{"hidden_size": 384, "hidden_act": "swiglu", "tie_word_embeddings": false, "beta1": 0.9, "warmup_steps": 200, "schedule": "wsd", "decay_fraction": 0.73, "batch_tokens": 32768, "doc_mask": true, "train_tokens": 381600000, "dataset": "wikipedia_en"}
Each number is 200 + 30 x the weight over its row's rms, rounded and kept within 0 to 999. Layers, rows and columns count from 0. The size before them is the row's rms in percent of the matrix's.

# layer 6 MLP up, 1024x384, rms 0.201, rows 52-70, columns 256-383
093,178,183,207,181,205,252,210,168,193,159,216,212,202,231,200,194,208,198,174,170,198,215,200,164,184,192,182,223,235,232,208,186,177,219,157,191,182,165,199,158,218,226,110,200,223,190,194,161,208,192,167,143,184,224,212,197,255,212,228,164,206,207,152,225,136,177,213,180,202,158,213,175,225,197,220,245,174,208,207,227,222,182,204,205,166,238,251,217,164,201,185,167,201,171,214,175,230,208,199,191,201,185,168,230,201,145,153,183,225,185,157,195,201,232,207,273,166,252,205,185,214,206,193,209,218,187,189,230
108,236,211,201,215,179,169,206,168,227,222,160,211,223,160,246,205,236,192,147,226,218,218,172,200,218,232,182,156,245,255,174,233,178,201,171,198,246,219,171,150,140,186,196,194,245,177,188,255,215,193,226,254,183,182,192,151,224,169,173,197,261,186,190,203,213,208,206,105,202,209,212,258,159,237,208,129,261,211,172,205,208,177,190,231,233,214,203,205,218,242,153,186,210,256,199,223,217,141,214,212,181,203,154,161,234,197,224,232,195,178,212,203,215,212,157,161,218,198,175,226,236,266,172,237,111,173,212,173
102,164,178,203,155,172,227,248,193,195,153,176,201,181,172,216,176,191,204,208,237,160,173,167,175,196,165,181,236,179,182,183,175,215,240,198,242,181,217,223,227,187,252,203,210,136,223,222,206,183,246,240,171,213,227,177,182,227,217,217,213,206,233,184,191,176,220,211,192,176,226,221,191,225,146,200,233,215,153,264,177,196,181,174,221,212,207,225,147,172,191,196,182,238,178,171,247,226,232,163,181,214,179,258,200,209,200,204,189,242,233,187,183,142,178,156,223,245,232,233,215,187,191,239,179,284,210,250,154
114,252,179,238,214,169,155,125,232,192,216,213,251,186,209,257,205,192,204,197,168,214,220,214,175,159,177,258,238,208,157,202,196,154,214,162,206,190,194,184,157,196,201,224,229,211,200,199,178,217,157,241,163,174,206,210,191,165,212,101,160,254,202,128,238,201,211,176,152,251,210,219,166,220,213,164,214,197,202,227,191,174,163,176,201,225,237,187,222,181,144,188,201,181,188,183,234,247,176,180,218,168,212,153,152,256,190,213,161,135,167,199,232,265,197,232,161,194,185,143,178,149,163,191,192,177,236,235,166
102,203,199,201,144,211,176,166,191,154,209,169,231,194,234,231,179,183,179,212,203,221,190,211,201,176,211,153,183,174,217,208,164,195,187,177,187,180,198,193,203,197,134,186,209,239,219,165,209,169,220,218,250,250,183,212,179,202,224,185,204,177,172,267,211,207,139,209,258,196,189,189,196,219,224,156,138,216,218,165,187,269,226,210,229,219,174,141,232,231,151,217,209,240,197,209,254,183,157,258,217,186,196,231,136,174,191,232,196,219,204,188,175,212,153,194,146,170,148,216,153,194,206,183,216,209,204,196,170
042,193,209,213,164,227,156,216,184,247,144,188,175,191,164,221,188,142,173,188,242,202,214,115,191,220,227,165,192,189,208,163,209,167,176,189,260,229,182,206,228,211,215,216,216,173,196,217,185,144,172,232,181,182,170,169,196,237,227,178,184,195,198,219,202,194,208,222,152,182,200,178,179,219,184,188,241,209,251,192,201,151,222,214,177,219,229,159,183,151,182,216,165,172,212,180,222,223,203,114,190,216,190,192,159,224,260,229,169,189,239,205,209,183,229,203,189,234,233,208,202,154,192,239,208,182,194,190,211
098,236,155,221,185,232,223,190,216,203,204,208,209,178,175,179,149,215,200,158,216,211,180,194,199,214,191,198,200,158,197,173,188,221,181,171,218,174,213,142,164,199,195,226,181,153,201,174,241,228,226,225,181,231,158,167,176,214,225,205,170,162,200,253,186,183,203,166,215,234,212,213,192,125,202,152,174,211,188,198,229,214,236,177,186,219,237,166,258,172,239,203,135,226,266,246,223,163,120,190,208,148,215,228,187,177,226,215,238,210,246,171,177,198,144,170,134,199,174,213,211,168,163,153,198,188,162,172,200
100,211,192,249,154,129,205,128,201,177,194,164,187,215,204,207,158,272,176,225,220,212,202,226,214,157,153,201,168,187,217,206,223,212,191,197,152,192,241,144,230,184,234,204,158,187,224,194,215,204,200,159,225,225,173,247,172,231,169,192,109,190,187,224,188,178,230,191,193,203,231,186,219,197,226,178,178,217,204,228,181,226,175,192,201,242,215,221,172,161,248,202,196,182,180,190,211,178,176,185,167,235,212,161,189,200,206,241,207,218,211,252,200,191,181,212,237,259,141,146,180,212,197,242,213,202,236,243,168
127,131,160,206,134,191,222,157,208,203,182,183,203,183,231,208,182,200,204,214,207,215,229,182,198,191,189,155,196,163,146,172,236,227,169,199,150,176,175,167,235,184,208,214,212,210,213,195,223,223,214,177,240,177,204,236,243,209,152,260,162,172,181,244,170,232,234,199,163,214,203,179,151,168,158,238,198,188,235,211,201,220,197,256,174,201,192,202,243,201,183,183,162,207,241,231,181,191,220,191,212,218,202,169,240,217,172,180,163,201,177,170,202,198,168,210,181,200,243,177,195,197,227,204,197,212,198,222,256
098,213,182,174,258,212,180,210,190,208,176,216,204,144,203,235,229,219,247,205,215,200,123,234,207,214,238,208,172,160,197,246,187,177,197,281,203,185,179,179,235,177,231,203,187,223,221,167,196,202,212,246,250,187,166,176,229,222,185,189,205,199,186,178,196,171,232,206,189,212,203,255,125,148,185,214,208,207,258,215,221,184,161,243,203,186,194,264,223,237,179,209,185,155,215,215,172,220,154,183,224,245,200,189,186,151,250,241,173,122,147,192,204,199,204,178,188,195,192,214,196,119,173,236,168,248,187,167,160
111,205,105,191,194,196,200,171,251,239,178,174,153,222,204,259,196,171,207,207,205,227,213,182,246,222,129,120,222,231,181,196,241,165,212,185,198,182,177,207,186,217,223,207,220,216,207,185,227,207,233,132,180,152,233,203,171,192,185,158,166,200,176,230,197,196,253,222,178,219,138,151,196,254,202,204,140,190,176,230,185,219,188,154,207,193,207,198,167,192,207,183,250,186,200,207,242,174,234,236,183,180,195,237,178,217,166,242,204,186,183,164,184,188,209,224,154,180,202,182,141,179,163,154,246,227,216,211,216
106,189,245,187,201,211,167,216,182,189,188,262,242,138,226,177,122,197,210,218,193,183,201,248,162,216,173,260,192,220,223,172,158,194,190,193,165,245,161,146,178,239,218,223,183,217,241,185,198,172,192,264,153,215,218,197,258,221,224,139,201,230,227,256,175,199,159,221,185,224,212,228,171,205,230,213,218,202,202,218,219,178,143,208,127,208,237,171,194,197,250,205,173,181,208,194,174,234,121,178,199,163,219,198,205,159,133,198,126,206,163,188,194,216,215,188,188,178,181,211,211,218,195,192,167,182,232,160,191
105,227,155,233,211,156,157,200,223,169,182,162,225,172,181,166,180,217,239,179,178,206,188,227,177,187,244,231,143,169,165,241,170,179,236,232,203,227,176,191,212,270,143,188,228,198,165,221,221,230,195,190,195,201,221,190,231,195,193,211,217,207,194,196,205,169,187,154,187,214,196,249,212,197,219,175,265,189,188,227,183,172,182,222,171,201,188,207,205,216,210,243,213,214,179,213,196,254,163,245,169,222,220,203,163,226,250,246,203,188,195,259,140,216,189,200,184,196,156,224,194,190,234,243,243,229,188,196,230
095,205,178,247,199,190,229,218,214,236,183,196,237,166,207,161,175,162,188,179,217,261,212,163,190,225,164,166,186,202,222,204,181,177,199,196,192,268,219,198,205,219,184,206,170,188,154,190,226,212,169,229,212,133,184,221,208,188,193,209,201,171,198,215,164,177,206,193,187,223,200,201,153,197,172,207,191,164,154,216,227,179,166,194,182,180,167,166,230,178,207,149,228,219,167,212,223,253,173,144,184,190,204,176,217,198,212,150,216,194,150,262,212,217,146,127,184,150,126,180,218,230,256,240,179,177,241,227,170
149,211,189,188,177,226,213,178,241,224,155,167,228,186,241,188,195,155,213,222,201,236,188,222,271,265,160,215,254,208,210,179,246,180,187,199,182,211,212,230,190,225,178,271,219,185,179,174,177,225,228,266,224,234,208,189,96,154,217,217,202,186,226,198,209,192,204,242,232,180,208,225,229,173,187,202,165,179,214,239,225,248,149,230,155,209,195,133,171,229,190,184,244,196,212,251,195,224,189,194,215,201,256,197,187,220,194,219,175,172,177,186,206,149,192,186,181,215,225,198,207,174,192,164,185,187,178,198,254
112,241,135,186,212,191,224,166,209,206,230,238,179,153,191,155,172,137,194,218,239,199,243,190,140,192,185,205,191,211,234,139,220,246,229,188,205,181,145,221,215,159,262,183,233,235,175,187,219,174,172,235,218,166,175,234,202,194,191,203,157,181,234,166,170,210,227,211,207,202,217,191,204,175,189,145,187,249,219,244,174,212,167,251,220,222,195,252,209,224,178,190,253,186,264,181,201,163,148,190,231,185,167,295,210,237,229,211,231,193,200,169,201,203,139,193,212,281,174,176,221,165,171,163,205,213,173,204,133
107,216,173,233,175,180,203,155,169,226,198,229,215,219,181,242,197,209,227,187,203,248,190,137,169,160,202,162,212,232,227,165,238,135,181,197,221,264,233,187,196,208,206,227,192,270,205,217,236,198,241,176,238,151,221,223,171,185,214,188,194,182,160,238,230,188,234,215,253,208,208,178,227,186,183,163,206,240,248,233,143,216,236,207,235,192,187,211,163,195,161,179,242,220,228,186,197,198,234,198,252,179,183,231,214,181,148,230,202,170,142,176,212,167,194,198,184,195,226,218,231,245,205,190,167,163,174,226,209
094,249,139,172,207,213,97,178,201,173,207,195,178,185,158,214,223,202,212,203,159,196,178,177,234,215,215,190,224,193,221,172,146,204,240,171,172,181,191,235,239,173,206,217,234,222,206,207,175,216,221,232,196,210,240,210,169,214,238,213,215,201,135,159,208,112,173,192,195,208,217,203,206,183,204,173,196,253,188,217,170,187,158,169,229,188,189,166,210,141,200,259,160,240,235,179,233,181,211,193,168,232,229,218,180,209,212,167,203,195,178,181,219,250,201,194,234,153,204,177,246,227,212,178,195,208,215,219,230
105,219,225,208,186,177,182,229,182,227,164,199,237,171,174,191,245,208,192,223,206,150,155,207,272,278,197,213,158,206,224,212,220,204,230,197,197,165,205,149,208,248,198,170,187,168,170,198,155,190,164,220,253,204,141,185,218,205,185,173,210,234,134,250,170,225,131,164,234,192,224,193,255,172,235,163,201,211,163,240,243,188,225,155,220,213,224,208,146,183,174,180,233,154,183,187,173,175,177,190,199,183,166,200,207,178,183,229,198,207,230,229,232,210,259,163,214,246,220,250,185,243,196,192,168,201,115,229,225
# layer 6 MLP down (transposed), 1024x384, rms 0.223, rows 52-69, columns 256-383
090,237,253,189,204,188,173,174,231,244,202,145,195,149,160,223,160,214,166,183,192,125,208,187,268,246,145,232,221,212,206,217,201,184,204,206,237,166,165,169,179,225,238,214,199,274,144,207,204,190,220,201,175,207,193,195,197,247,207,219,174,194,218,161,231,224,221,254,187,167,226,239,221,211,206,169,235,214,229,225,204,141,214,193,156,255,192,166,187,232,192,178,191,149,192,249,187,210,210,212,234,172,198,199,221,221,198,240,203,152,191,203,184,232,166,191,173,203,126,268,254,252,237,189,178,212,158,187,217
100,228,141,203,218,213,201,119,217,168,194,178,213,237,232,215,245,247,178,175,221,186,242,186,248,124,193,188,203,243,194,245,236,140,220,230,224,212,191,158,169,207,172,281,199,215,201,194,197,184,170,216,250,142,185,221,163,184,168,199,184,242,163,179,157,242,155,257,194,230,215,232,213,197,181,217,182,205,160,195,171,215,184,193,263,215,200,179,218,225,192,147,201,247,214,166,196,183,184,236,216,169,199,250,185,209,188,186,184,158,210,186,194,226,197,203,203,229,135,179,189,130,213,206,240,213,223,203,202
100,204,200,138,215,211,206,204,218,172,221,174,207,229,193,204,198,218,219,182,167,202,183,181,178,236,145,226,231,196,194,158,245,221,179,237,230,215,192,227,173,188,196,223,192,212,242,183,256,205,224,189,238,193,229,188,183,277,149,139,205,182,238,216,214,200,196,231,246,204,207,227,197,246,209,133,203,222,244,212,192,137,231,191,233,233,199,143,138,240,226,135,195,194,225,208,134,175,165,177,235,192,216,220,225,223,188,196,180,214,219,213,226,248,241,137,177,178,218,275,202,192,199,180,224,257,226,227,142
106,178,176,230,167,207,198,179,281,216,182,219,193,120,210,191,250,161,213,172,179,187,220,250,251,254,153,178,214,210,177,187,201,189,192,219,212,210,182,187,192,211,186,188,145,242,210,187,222,169,208,207,168,204,229,240,212,169,191,209,185,200,215,194,184,162,171,201,175,186,222,244,169,194,192,228,211,187,214,166,188,246,152,206,175,232,223,223,210,205,176,199,211,190,169,207,232,163,192,189,253,177,198,135,192,232,214,209,190,148,192,202,226,182,196,215,181,175,210,214,194,202,140,160,218,220,270,162,233
102,176,203,207,175,239,203,252,182,216,221,213,214,244,215,196,148,255,222,239,205,194,207,162,227,201,237,223,179,197,220,178,148,205,178,185,178,142,182,221,207,172,200,182,202,204,232,175,185,178,224,240,272,267,168,206,210,186,202,216,219,172,233,182,168,169,187,215,179,144,215,206,210,189,263,193,182,173,270,198,170,217,167,188,190,179,195,172,225,162,199,226,240,223,207,210,221,162,207,152,186,237,247,192,205,191,209,248,153,194,216,175,176,208,169,209,246,156,186,221,192,162,208,209,248,185,189,211,184
049,181,184,203,209,231,272,143,166,173,233,208,170,238,202,235,186,192,223,200,199,181,113,173,198,190,163,129,200,197,222,160,207,210,203,178,146,141,178,184,153,184,220,179,212,180,194,190,206,183,197,184,221,156,221,162,172,179,214,193,198,205,202,188,208,190,221,210,207,166,238,191,234,192,201,258,190,206,169,196,181,176,228,202,154,226,188,210,242,192,160,167,157,192,201,222,187,156,210,230,246,203,148,152,129,219,216,236,180,189,222,226,246,182,152,165,234,208,206,185,215,218,201,254,205,226,183,226,209
106,225,156,203,189,176,204,270,187,185,231,185,204,233,201,233,203,151,172,257,199,212,145,217,192,201,249,187,213,195,241,198,215,266,207,181,207,168,256,251,156,199,186,203,223,196,235,224,187,135,232,220,223,224,181,182,171,194,191,173,187,211,230,220,196,213,196,189,176,194,170,240,232,206,225,221,199,216,181,206,222,233,178,278,202,202,202,196,212,233,181,206,148,200,195,224,152,193,226,186,152,237,230,160,225,201,190,205,220,221,154,190,209,152,209,254,186,199,195,167,235,159,208,144,149,197,216,217,272
102,215,213,256,193,191,218,181,207,216,205,262,236,233,189,180,172,208,185,257,255,192,203,303,257,189,192,159,208,192,210,185,170,198,194,181,213,193,255,154,217,135,234,152,254,211,167,223,200,192,223,155,209,205,213,280,132,167,182,178,155,159,223,209,188,154,218,147,165,240,201,203,191,200,189,213,171,187,194,141,188,274,189,206,227,226,135,218,173,198,229,206,168,190,194,192,222,212,215,206,227,211,263,202,219,223,182,272,246,216,198,131,206,208,240,180,267,183,227,124,154,189,197,242,217,227,168,196,256
107,156,157,227,142,240,180,173,202,219,151,221,263,175,184,148,227,192,276,167,230,195,233,152,196,213,171,190,177,248,158,163,228,219,199,191,184,196,215,174,207,212,200,243,182,176,225,203,235,232,229,259,169,231,210,161,270,204,199,241,227,160,223,218,248,185,185,187,156,259,206,195,181,201,144,192,210,197,216,167,233,241,166,214,214,190,214,238,223,226,162,175,213,201,217,252,204,218,234,168,209,217,156,208,265,171,220,201,180,187,172,157,148,201,185,213,191,213,216,228,223,184,163,208,202,194,226,238,167
102,190,178,181,227,181,151,111,174,217,167,161,185,157,187,238,230,191,189,157,167,173,135,200,150,181,240,214,182,216,177,147,225,185,175,192,233,241,228,160,218,210,228,194,222,188,231,155,188,203,201,149,230,163,190,198,149,191,202,187,194,191,175,160,199,210,222,168,167,201,181,193,173,174,231,190,198,204,187,191,219,196,202,253,193,204,172,207,222,180,185,142,144,163,200,156,195,244,192,163,221,200,182,190,197,176,227,170,211,171,160,253,211,188,205,224,174,220,196,190,150,213,179,155,226,201,226,239,141
108,185,160,155,166,192,197,206,157,204,192,175,210,236,196,197,209,190,153,178,228,161,206,200,217,232,115,176,226,157,271,147,249,128,218,175,276,167,231,153,215,170,237,240,209,151,234,208,200,220,224,131,176,235,256,164,240,183,193,169,255,186,189,272,184,154,198,174,168,250,174,203,271,198,141,196,227,161,173,190,185,183,131,152,113,202,172,206,186,202,250,184,196,199,173,214,218,184,179,190,219,198,145,148,185,203,186,220,235,189,210,213,230,231,204,175,224,176,221,231,179,216,198,221,221,157,162,227,215
106,181,201,173,204,236,202,144,206,178,228,198,223,172,222,214,170,243,228,214,143,176,171,189,183,236,208,187,204,184,256,153,164,217,161,223,147,227,190,167,198,207,251,192,160,228,188,209,201,198,223,208,203,214,168,215,204,203,200,174,205,176,229,215,287,191,223,200,235,174,202,171,183,232,219,227,237,202,198,181,221,183,270,174,219,291,175,166,159,211,270,171,185,199,197,252,193,141,179,168,146,229,222,203,184,158,192,195,197,183,173,184,199,155,223,203,222,173,130,249,144,222,220,195,153,251,202,219,189
103,201,168,157,219,167,156,197,171,186,160,149,199,216,270,182,167,208,299,189,186,187,227,256,186,193,154,177,214,280,151,216,172,210,269,135,230,216,179,194,209,240,210,156,184,186,184,214,182,221,170,204,156,226,175,198,234,138,234,181,204,162,192,239,199,236,202,165,212,194,210,214,231,214,271,205,178,185,174,216,205,229,165,202,196,223,175,181,195,229,229,266,213,137,196,230,234,184,196,197,210,242,183,157,209,178,222,162,176,195,180,202,204,187,204,233,162,190,217,232,188,209,192,143,202,146,208,133,181
091,196,182,157,245,190,203,224,168,211,265,195,134,214,139,201,214,216,160,210,242,202,196,170,225,168,165,186,197,225,225,198,212,230,215,210,210,200,211,200,176,236,187,265,256,260,161,238,177,261,171,183,143,211,201,177,196,216,218,196,231,176,192,160,248,222,192,226,268,168,195,216,197,277,221,229,216,186,168,188,187,196,231,178,216,195,242,206,243,190,260,221,172,205,209,258,236,192,182,182,133,147,236,217,185,206,221,195,198,272,204,182,186,197,159,199,204,221,230,200,230,229,164,195,172,163,193,162,215
175,213,182,186,207,201,203,216,195,233,204,214,208,169,204,214,214,185,226,225,195,209,188,207,188,207,190,200,179,172,194,186,221,190,200,220,223,226,198,205,211,220,219,225,204,187,187,208,180,190,179,133,176,223,205,202,207,174,176,227,185,195,195,192,201,208,203,199,214,192,214,216,224,171,203,197,183,194,196,193,197,221,181,185,219,178,228,213,196,200,196,172,212,247,196,179,217,217,197,212,217,181,194,179,211,205,232,248,185,251,214,198,216,199,211,228,201,199,193,214,228,207,192,201,204,208,183,229,231
115,238,144,242,209,188,265,124,135,204,184,186,220,165,167,199,144,205,228,217,246,203,181,123,175,214,158,173,211,243,254,168,197,176,152,210,207,228,191,205,200,198,183,200,213,190,203,179,242,292,257,220,179,210,227,223,221,199,205,225,216,208,182,218,218,220,169,224,184,214,206,237,210,166,173,212,230,238,179,212,184,243,205,229,224,192,143,179,247,221,162,176,143,173,159,204,191,174,190,182,242,221,220,189,193,215,166,238,216,205,237,181,187,193,175,196,172,228,207,236,243,235,209,225,187,215,181,185,178
101,217,189,188,181,271,188,151,194,221,210,149,184,237,224,173,213,195,224,228,183,164,232,206,201,251,174,202,219,258,206,209,193,186,157,195,155,167,168,233,249,201,235,179,238,208,130,182,192,204,234,203,213,158,199,185,185,192,179,143,219,223,261,196,189,208,206,171,153,223,184,164,140,206,213,204,204,166,237,207,134,170,170,174,189,151,150,246,225,187,171,203,189,198,160,191,203,244,247,158,206,189,239,196,233,184,155,187,225,199,266,151,233,180,202,210,191,251,217,184,258,209,231,181,181,219,270,173,259
088,132,240,214,174,256,175,250,230,235,161,241,218,197,242,196,173,190,223,229,179,171,213,211,163,235,220,160,206,247,203,223,187,228,192,243,221,198,211,207,187,206,184,195,143,183,230,185,206,232,184,238,162,228,188,183,197,193,196,218,197,163,223,146,212,191,168,195,160,206,165,166,147,209,166,189,210,183,247,225,233,234,253,192,184,236,182,250,226,249,177,195,177,177,238,210,182,154,197,211,146,163,173,178,184,137,168,246,207,253,217,228,170,234,200,171,203,212,161,192,221,166,232,167,192,188,274,176,200
# layer 6 MLP gate, 1024x384, rms 0.208, rows 53-70, columns 256-383
105,190,158,203,224,160,208,228,166,203,204,223,249,184,256,194,215,182,220,207,207,204,200,153,219,179,221,154,179,194,218,213,233,232,175,114,192,186,227,218,202,176,185,241,175,209,198,160,218,185,203,207,171,267,160,223,165,235,192,174,244,177,206,222,242,168,165,260,139,159,229,188,201,198,200,176,205,168,228,218,188,213,195,222,126,236,199,196,191,204,208,179,230,217,202,211,174,218,197,159,222,176,234,152,160,197,224,205,259,229,255,194,233,179,217,196,185,194,143,197,187,161,192,213,194,179,254,199,205
092,181,175,170,213,222,201,203,222,263,205,192,223,194,211,167,160,169,191,192,173,183,209,202,196,211,221,170,176,214,180,228,205,151,185,206,147,159,235,239,163,208,203,229,257,229,207,229,243,235,224,192,253,190,161,215,179,159,206,185,197,205,216,220,204,199,186,203,167,147,168,218,142,196,230,133,249,182,156,183,175,197,203,184,202,221,219,225,233,185,258,164,235,156,211,124,180,158,181,172,213,206,188,164,194,184,207,175,219,159,175,172,146,242,178,223,181,221,195,230,217,192,202,210,178,193,200,196,232
102,156,202,239,230,163,194,228,166,174,184,186,219,199,207,265,211,174,232,201,216,176,192,185,156,203,212,209,203,194,158,250,206,225,193,198,246,176,170,199,172,195,224,205,159,194,160,237,181,210,204,241,157,186,194,213,178,177,209,233,159,196,222,174,168,212,215,95,182,214,201,174,209,151,261,222,211,187,200,203,251,172,212,246,187,196,160,197,182,222,214,168,188,170,179,166,244,143,246,178,193,177,226,193,153,212,242,202,109,165,162,146,199,191,255,181,219,207,147,215,177,198,204,192,223,225,216,153,153
104,237,266,195,216,163,183,187,219,188,227,257,199,185,234,191,203,205,174,225,181,188,220,162,219,196,215,197,213,190,203,222,135,181,178,248,170,273,166,207,158,191,241,233,234,222,221,209,238,179,221,236,164,257,185,202,194,211,204,200,235,202,240,213,265,160,185,212,231,121,159,219,167,188,170,209,185,176,203,218,208,226,172,173,160,143,189,179,236,199,178,168,235,245,178,273,147,174,228,211,238,216,204,137,166,204,209,233,199,156,220,204,147,191,132,184,186,180,145,230,227,152,220,166,234,161,178,143,187
041,188,181,202,237,142,217,181,203,163,246,244,200,217,217,197,228,231,255,240,166,237,211,280,221,179,179,228,176,231,184,208,185,221,223,174,219,187,206,181,169,181,231,155,185,234,241,120,211,198,215,164,225,194,228,216,177,198,204,227,239,188,237,217,191,215,216,192,244,231,220,195,191,188,210,191,157,165,188,185,202,248,191,165,174,224,210,248,217,239,221,203,232,179,174,178,172,201,210,257,237,186,228,185,263,204,176,146,241,209,168,207,218,209,167,143,217,170,222,185,177,203,248,198,196,225,212,198,148
111,207,173,238,222,191,235,181,155,227,211,270,232,203,159,242,189,210,220,207,240,223,235,162,216,203,216,186,239,226,139,233,170,122,168,210,183,186,196,175,183,254,239,208,195,182,184,211,146,175,160,190,201,200,210,160,207,192,214,206,201,138,189,243,184,230,185,216,216,215,166,191,246,274,181,166,226,231,189,234,196,169,167,195,178,240,216,180,232,225,190,181,214,226,185,168,191,220,147,201,158,266,196,253,181,221,170,243,226,204,187,240,178,203,191,249,210,268,219,194,185,223,233,236,186,223,211,234,234
101,201,179,240,221,171,248,180,214,228,182,211,222,205,156,218,172,208,180,229,219,182,196,202,184,232,220,168,165,212,181,181,213,189,231,235,198,203,221,196,233,159,202,211,195,167,162,226,219,180,209,214,228,208,242,184,206,235,162,238,222,249,281,165,191,228,162,219,192,240,215,209,174,209,218,180,267,239,264,177,239,240,217,221,194,182,160,154,245,233,206,219,207,187,176,203,216,205,172,222,194,259,242,156,172,258,183,219,175,205,182,155,208,178,214,217,160,128,209,229,202,260,231,197,220,204,213,219,156
117,185,216,161,169,167,168,280,234,211,130,218,248,229,248,175,188,182,213,209,189,179,222,203,187,183,243,235,185,166,158,178,158,187,166,167,222,178,154,231,163,134,188,221,216,199,205,178,171,199,219,218,220,193,196,171,137,188,188,178,224,256,208,115,161,254,191,217,235,186,173,235,269,161,189,208,175,221,179,188,182,172,182,136,242,189,190,202,206,229,150,186,271,137,203,228,182,173,182,183,218,154,174,197,178,230,201,269,244,167,181,225,184,185,157,189,198,192,168,247,223,152,161,198,170,206,135,176,151
103,176,171,265,137,228,215,212,152,190,211,212,290,160,186,165,185,173,269,199,131,181,215,188,225,152,201,205,154,228,221,201,232,278,161,185,176,230,212,211,206,170,248,282,183,185,181,194,211,172,140,270,176,138,190,248,212,158,185,247,190,216,192,176,174,172,162,220,184,214,233,238,194,210,238,218,172,223,213,175,156,171,215,205,180,178,204,152,256,156,216,194,201,190,216,177,224,209,244,282,193,197,192,209,230,156,162,229,174,156,194,212,203,199,205,163,207,254,191,199,151,197,195,189,230,200,239,216,220
101,217,222,150,199,193,211,194,162,184,230,202,212,171,223,200,191,247,168,156,226,226,175,209,188,154,201,176,217,197,193,226,214,196,219,192,152,188,212,175,222,175,176,228,191,195,193,200,206,176,256,189,200,177,230,185,160,263,186,209,158,249,230,210,232,126,164,185,178,185,221,238,144,197,187,216,172,231,181,192,186,216,149,172,141,171,193,221,140,217,188,223,230,222,205,229,170,193,205,225,137,195,270,161,150,233,207,222,171,237,199,181,213,271,185,236,216,130,184,190,286,217,153,267,230,257,226,199,221
109,188,181,156,169,182,187,227,212,182,153,165,226,173,249,161,209,216,188,233,169,203,216,230,271,224,270,188,167,203,224,198,159,143,186,165,208,215,178,159,181,218,145,205,216,183,186,163,178,239,212,215,248,249,170,175,180,190,217,209,206,181,194,149,208,261,211,177,141,182,230,227,177,233,177,142,239,196,185,215,156,248,204,193,220,170,169,221,187,237,222,167,204,155,192,150,237,184,194,177,198,170,179,175,219,241,164,185,173,198,181,272,190,226,209,199,175,176,191,188,187,173,223,222,229,196,168,235,190
105,154,176,169,185,228,160,159,248,253,152,227,179,247,234,215,223,207,197,260,213,221,198,191,227,228,183,211,216,211,236,165,232,190,211,204,136,214,191,204,190,200,232,267,155,210,168,260,213,229,203,233,197,190,228,195,154,194,216,186,219,237,194,161,211,214,197,257,206,193,225,235,155,135,181,146,207,200,247,203,146,185,177,205,206,262,272,207,198,211,211,208,287,243,173,212,141,206,216,216,191,181,236,141,243,223,163,215,163,246,232,149,207,247,204,188,185,176,157,218,257,168,203,219,206,187,242,231,215
092,173,218,170,190,176,271,172,166,171,218,189,222,267,175,241,223,202,238,176,214,160,204,227,228,198,190,205,199,196,212,214,194,183,194,183,231,202,205,183,207,274,246,253,194,213,216,178,231,193,212,208,199,183,151,203,196,165,185,170,230,245,224,202,243,242,180,223,178,192,214,186,181,222,223,192,193,145,199,156,181,142,225,228,223,244,180,171,175,231,204,228,167,222,222,179,196,171,199,198,211,168,223,172,207,169,216,195,203,260,243,233,182,198,180,240,226,203,241,257,246,234,170,170,160,195,213,224,174
127,205,198,170,188,198,198,190,240,205,205,176,241,176,202,212,183,172,205,247,200,210,176,192,241,255,196,216,209,206,177,205,227,199,169,185,194,215,244,216,183,201,222,263,215,192,196,207,188,224,198,204,236,229,187,136,128,137,214,192,220,204,233,207,226,185,198,254,188,138,183,219,235,187,185,203,210,146,240,240,201,208,162,204,185,190,209,226,219,252,204,180,228,196,176,246,203,194,229,188,231,220,213,219,155,189,172,180,201,183,156,194,178,189,203,195,146,219,236,171,173,152,175,177,212,211,153,162,205
111,165,191,181,186,171,218,154,154,176,198,167,175,237,192,251,202,207,186,197,209,217,170,225,213,186,219,201,203,220,264,147,211,204,213,154,194,204,203,158,186,161,258,155,186,280,197,227,207,186,230,269,181,208,164,185,208,187,187,200,199,223,262,227,146,235,173,215,168,217,102,143,250,160,255,185,209,129,191,156,202,174,202,227,197,158,195,204,195,231,182,181,167,204,194,203,179,195,119,222,209,206,196,212,239,228,238,206,227,231,201,167,201,254,190,207,218,186,243,216,201,200,235,219,243,219,258,204,155
105,199,200,232,123,223,167,190,187,182,168,271,206,197,191,210,187,162,151,274,203,213,150,171,209,155,189,179,191,196,181,169,234,198,220,214,212,252,199,202,158,210,153,184,251,202,192,187,208,193,188,215,187,139,192,181,211,162,218,204,199,190,198,210,131,189,257,226,192,204,216,233,175,179,219,205,176,168,192,212,208,167,191,160,256,226,171,181,223,185,195,169,156,156,194,248,222,219,198,237,224,150,206,213,183,211,221,228,242,130,218,219,244,212,208,206,216,241,228,243,212,118,168,215,243,200,210,200,185
089,195,163,224,197,196,232,237,188,216,169,194,171,98,176,156,212,161,192,184,166,233,145,235,233,201,199,214,195,192,152,223,204,209,205,170,186,203,169,244,245,199,170,168,205,182,235,224,182,199,218,256,195,219,182,224,224,278,196,207,215,206,230,194,250,197,193,235,178,196,202,176,216,165,237,191,275,185,190,194,179,193,214,244,232,200,264,209,169,198,255,189,268,210,169,201,156,196,202,155,173,218,250,172,210,227,228,248,197,240,223,224,178,216,139,172,228,241,191,186,195,199,224,217,190,227,185,232,153
105,243,206,182,135,213,210,260,121,229,208,206,231,233,152,256,239,208,195,195,134,201,190,260,175,187,169,234,222,219,255,162,205,199,138,234,258,226,170,246,153,231,170,227,223,207,189,193,149,239,169,215,246,225,252,183,181,207,192,159,228,166,174,223,208,172,188,200,196,249,208,177,166,176,223,171,189,201,223,214,235,182,210,211,148,209,230,238,220,189,198,193,197,218,234,176,233,215,142,167,214,160,203,203,198,238,230,191,298,178,197,211,189,205,216,223,224,183,145,243,217,144,235,208,189,210,173,226,214